config = dict(
    num_hidden_layers=13,
    hidden_size=128,
    num_attention_heads=4,
    num_key_value_heads=4,
    head_dim=32,
    intermediate_size=512,
    vocab_size=8192,
    hidden_act='gelu',
    norm='layernorm',
    norm_place='pre',
    norm_eps=1e-05,
    positions='rope',
    rope_theta=10000.0,
    rope_fraction=0.25,
    qk_norm=False,
    attn_scale=0.177,
    bias='all',
    tie_word_embeddings=False,
    parallel_block=True,
    extras=['capped logits'],
    init='orth',
    init_std_qkv=0.0658,
    init_std_o=0.0,
    init_std_up=0.0658,
    init_std_down=0.0,
    optimizer='soap_variant',
    learning_rate=0.00845,
    beta1=0.95,
    beta2=0.99,
    weight_decay=0.057,
    lr_head=0.00984,
    max_grad_norm=1.0,
    warmup_steps=200,
    schedule='wsd',
    decay_fraction=0.844,
    decay_shape='linear',
    final_lr_fraction=0.05,
    batch_tokens=65536,
    max_seq_len=512,
    doc_mask=False,
    train_tokens=231500000,
    max_steps=3533,
    dataset='wikipedia_en',
)
Each number is 50 + 15 x the weight over its row's rms, rounded and kept within 0 to 99. Layers, rows and columns count from 0. The size before them is the row's rms in percent of the matrix's.

# k: layer 5 attention key, 128x128, rms 0.208, rows 124-127, columns 0-127
# q: layer 5 attention query, 128x128, rms 0.203, rows 125-127, columns 0-127
# v: layer 5 attention value, 128x128, rms 0.229, rows 96-97, columns 0-127
# o: layer 5 attention output (transposed), 128x128, rms 0.218, rows 96-97, columns 0-127
k124 106:69 51 57 63 47 60 53 63 24 42 30 39 97 48 43 36 30 89 41 46 60 50 72 31 39 39 77 54 59 50 43 60 41 44 42 55 42 20 35 61 31 53 32 44 88 55 48 67 36 36 75 79 54 76 60 35 70 63 17 26 52 45 71 60 59 18 58 50 49 44 69 39 42 46 87 62 55 34 50 68 41 29 53 47 54 59 50 44 43 53 71 52 49 49 29 54 45 41 24 56 74 58 40 43 39 70 36 62 45 34 56 48 38 63 71 63 72 50 56 69 43 49 56 49 60 55 45 52
q125 093:35 54 27 56 56 45 53 61 55 72 55 55 31 61 37 39 63 52 62 57 56 58 36 47 42 73 42 59 55 65 75 34 27 56 62 35 51 47 59 49 36 60 36 63 33 67 40 79 62 28 70 43 36 34 45 63 28 36 50 60 62 32 43 59 61 65 40 31 51 23 36 33 59 54 21 45 57 53 66 76 64 06 58 41 55 23 37 23 50 71 31 57 56 48 64 89 48 43 45 22 55 47 56 66 77 53 45 34 53 48 68 63 57 39 40 46 58 75 52 69 38 20 72 51 64 79 29 50
k125 096:34 19 65 18 38 52 49 33 60 76 39 49 44 65 54 78 76 74 75 41 56 65 66 54 48 56 66 23 47 60 46 62 44 57 79 51 49 52 78 59 69 29 41 45 48 47 41 69 42 26 34 50 72 51 49 63 35 47 37 83 45 67 44 47 68 53 50 36 53 51 68 57 69 45 52 39 69 51 50 30 56 40 47 58 47 54 38 50 31 61 43 59 56 43 57 13 50 54 56 49 38 58 47 58 30 50 38 35 44 68 51 58 72 53 48 12 63 18 67 46 61 50 21 32 65 72 87 73
q126 099:31 34 58 31 58 34 58 48 62 26 40 47 39 38 82 45 84 42 59 34 27 30 40 47 16 35 47 53 50 41 48 74 64 66 42 25 64 54 57 56 44 68 54 14 51 44 80 71 50 79 61 47 18 70 21 16 34 44 56 38 51 58 65 51 36 45 31 18 65 48 55 49 36 63 50 53 33 47 56 50 71 63 44 48 62 60 62 52 53 76 44 31 49 66 34 61 61 38 64 72 38 52 35 65 52 38 57 57 66 41 79 47 68 58 45 56 64 24 68 54 37 26 55 58 50 54 59 50
k126 103:64 40 68 31 37 33 46 56 46 46 63 63 47 55 22 53 64 56 56 29 73 30 65 42 44 51 46 56 52 39 36 61 50 31 51 64 75 64 57 67 37 57 23 58 49 48 55 48 31 75 65 51 47 54 60 64 37 71 72 29 60 47 56 34 38 69 61 15 36 30 55 43 27 39 83 49 37 37 50 59 71 31 53 65 30 71 65 23 78 55 57 40 58 62 49 39 46 67 73 89 48 70 73 41 43 37 26 50 65 39 64 35 64 71 64 34 62 43 37 27 50 36 66 71 66 69 41 56
q127 106:48 47 34 46 64 56 57 67 55 44 63 59 69 53 00 44 38 48 51 58 30 55 54 46 47 26 70 22 67 38 75 38 53 29 52 26 61 51 55 40 53 29 46 43 78 26 41 64 54 36 45 50 58 45 37 60 44 37 69 41 61 35 61 54 55 39 47 44 68 75 63 45 42 74 38 42 64 52 65 05 63 55 09 53 76 67 62 81 46 81 41 50 51 40 36 21 49 52 76 57 49 50 40 49 59 50 42 37 45 15 67 41 33 50 56 36 63 58 54 34 66 46 47 34 38 63 62 58
k127 099:62 48 50 81 90 28 40 23 26 57 62 51 33 55 54 44 45 68 88 66 71 60 69 40 48 54 39 42 44 22 47 69 53 39 67 31 71 43 60 60 75 40 55 55 40 58 28 60 78 41 38 66 57 45 18 30 40 34 36 43 69 50 49 57 69 59 39 30 57 15 46 47 40 40 73 31 24 47 51 59 18 47 34 58 57 41 31 31 53 50 52 47 49 79 38 33 49 45 65 35 47 67 42 55 57 52 64 71 56 43 50 33 55 38 38 58 62 55 71 52 61 39 60 66 32 23 42 43
v96 073:47 42 59 38 86 25 75 66 61 38 58 28 26 82 50 40 57 57 61 49 60 21 54 52 33 16 38 58 21 51 39 63 48 63 73 68 51 69 43 36 63 67 65 52 36 77 46 56 50 57 54 36 37 58 75 60 36 45 47 68 28 46 71 82 29 63 55 55 32 59 41 57 40 39 42 31 16 53 48 40 32 42 31 30 59 61 52 48 54 39 64 50 36 62 39 59 61 56 39 61 52 38 19 51 55 21 54 62 55 35 59 31 40 61 30 62 42 53 54 57 33 77 51 20 55 36 79 49
o96 090:75 43 35 64 79 60 40 35 69 49 55 74 61 65 99 46 37 56 18 39 64 40 46 69 46 61 73 73 56 49 62 66 58 45 34 43 64 50 67 53 38 36 62 58 52 80 74 54 26 40 37 67 55 44 27 54 39 44 26 34 53 62 62 65 67 74 24 69 41 69 60 36 63 62 59 59 46 58 57 81 53 63 75 32 38 50 45 55 54 59 37 58 16 47 55 60 69 54 81 62 66 53 74 54 34 52 68 42 47 70 54 51 54 27 38 48 62 54 67 61 46 57 65 47 47 75 42 57
v97 077:50 53 58 48 53 62 49 56 46 71 57 45 47 49 49 50 61 70 79 63 52 70 40 32 47 47 47 37 50 68 46 53 54 67 66 53 23 30 77 21 39 41 23 62 52 37 48 28 48 45 37 25 34 40 61 44 68 60 76 57 37 68 22 41 57 82 41 69 50 54 50 31 66 42 55 36 53 20 61 66 45 58 55 52 43 66 25 46 40 60 55 72 64 14 66 56 39 69 25 39 43 74 27 15 34 52 41 39 34 75 38 30 54 90 35 57 63 35 63 46 58 47 34 63 41 37 40 62
o97 090:56 57 46 47 49 62 56 28 46 47 37 43 46 56 41 44 51 38 55 42 35 76 72 54 58 14 63 66 38 55 54 71 60 41 04 84 48 48 46 36 70 59 44 50 33 32 32 41 41 43 25 52 70 52 64 55 60 47 24 69 42 30 64 18 49 32 64 40 61 47 44 37 50 56 62 36 38 64 41 48 23 35 45 66 38 40 02 50 42 26 21 52 45 74 42 52 71 33 63 52 42 29 43 47 65 52 54 58 32 51 50 58 47 18 62 43 60 78 23 40 54 55 35 67 74 58 61 43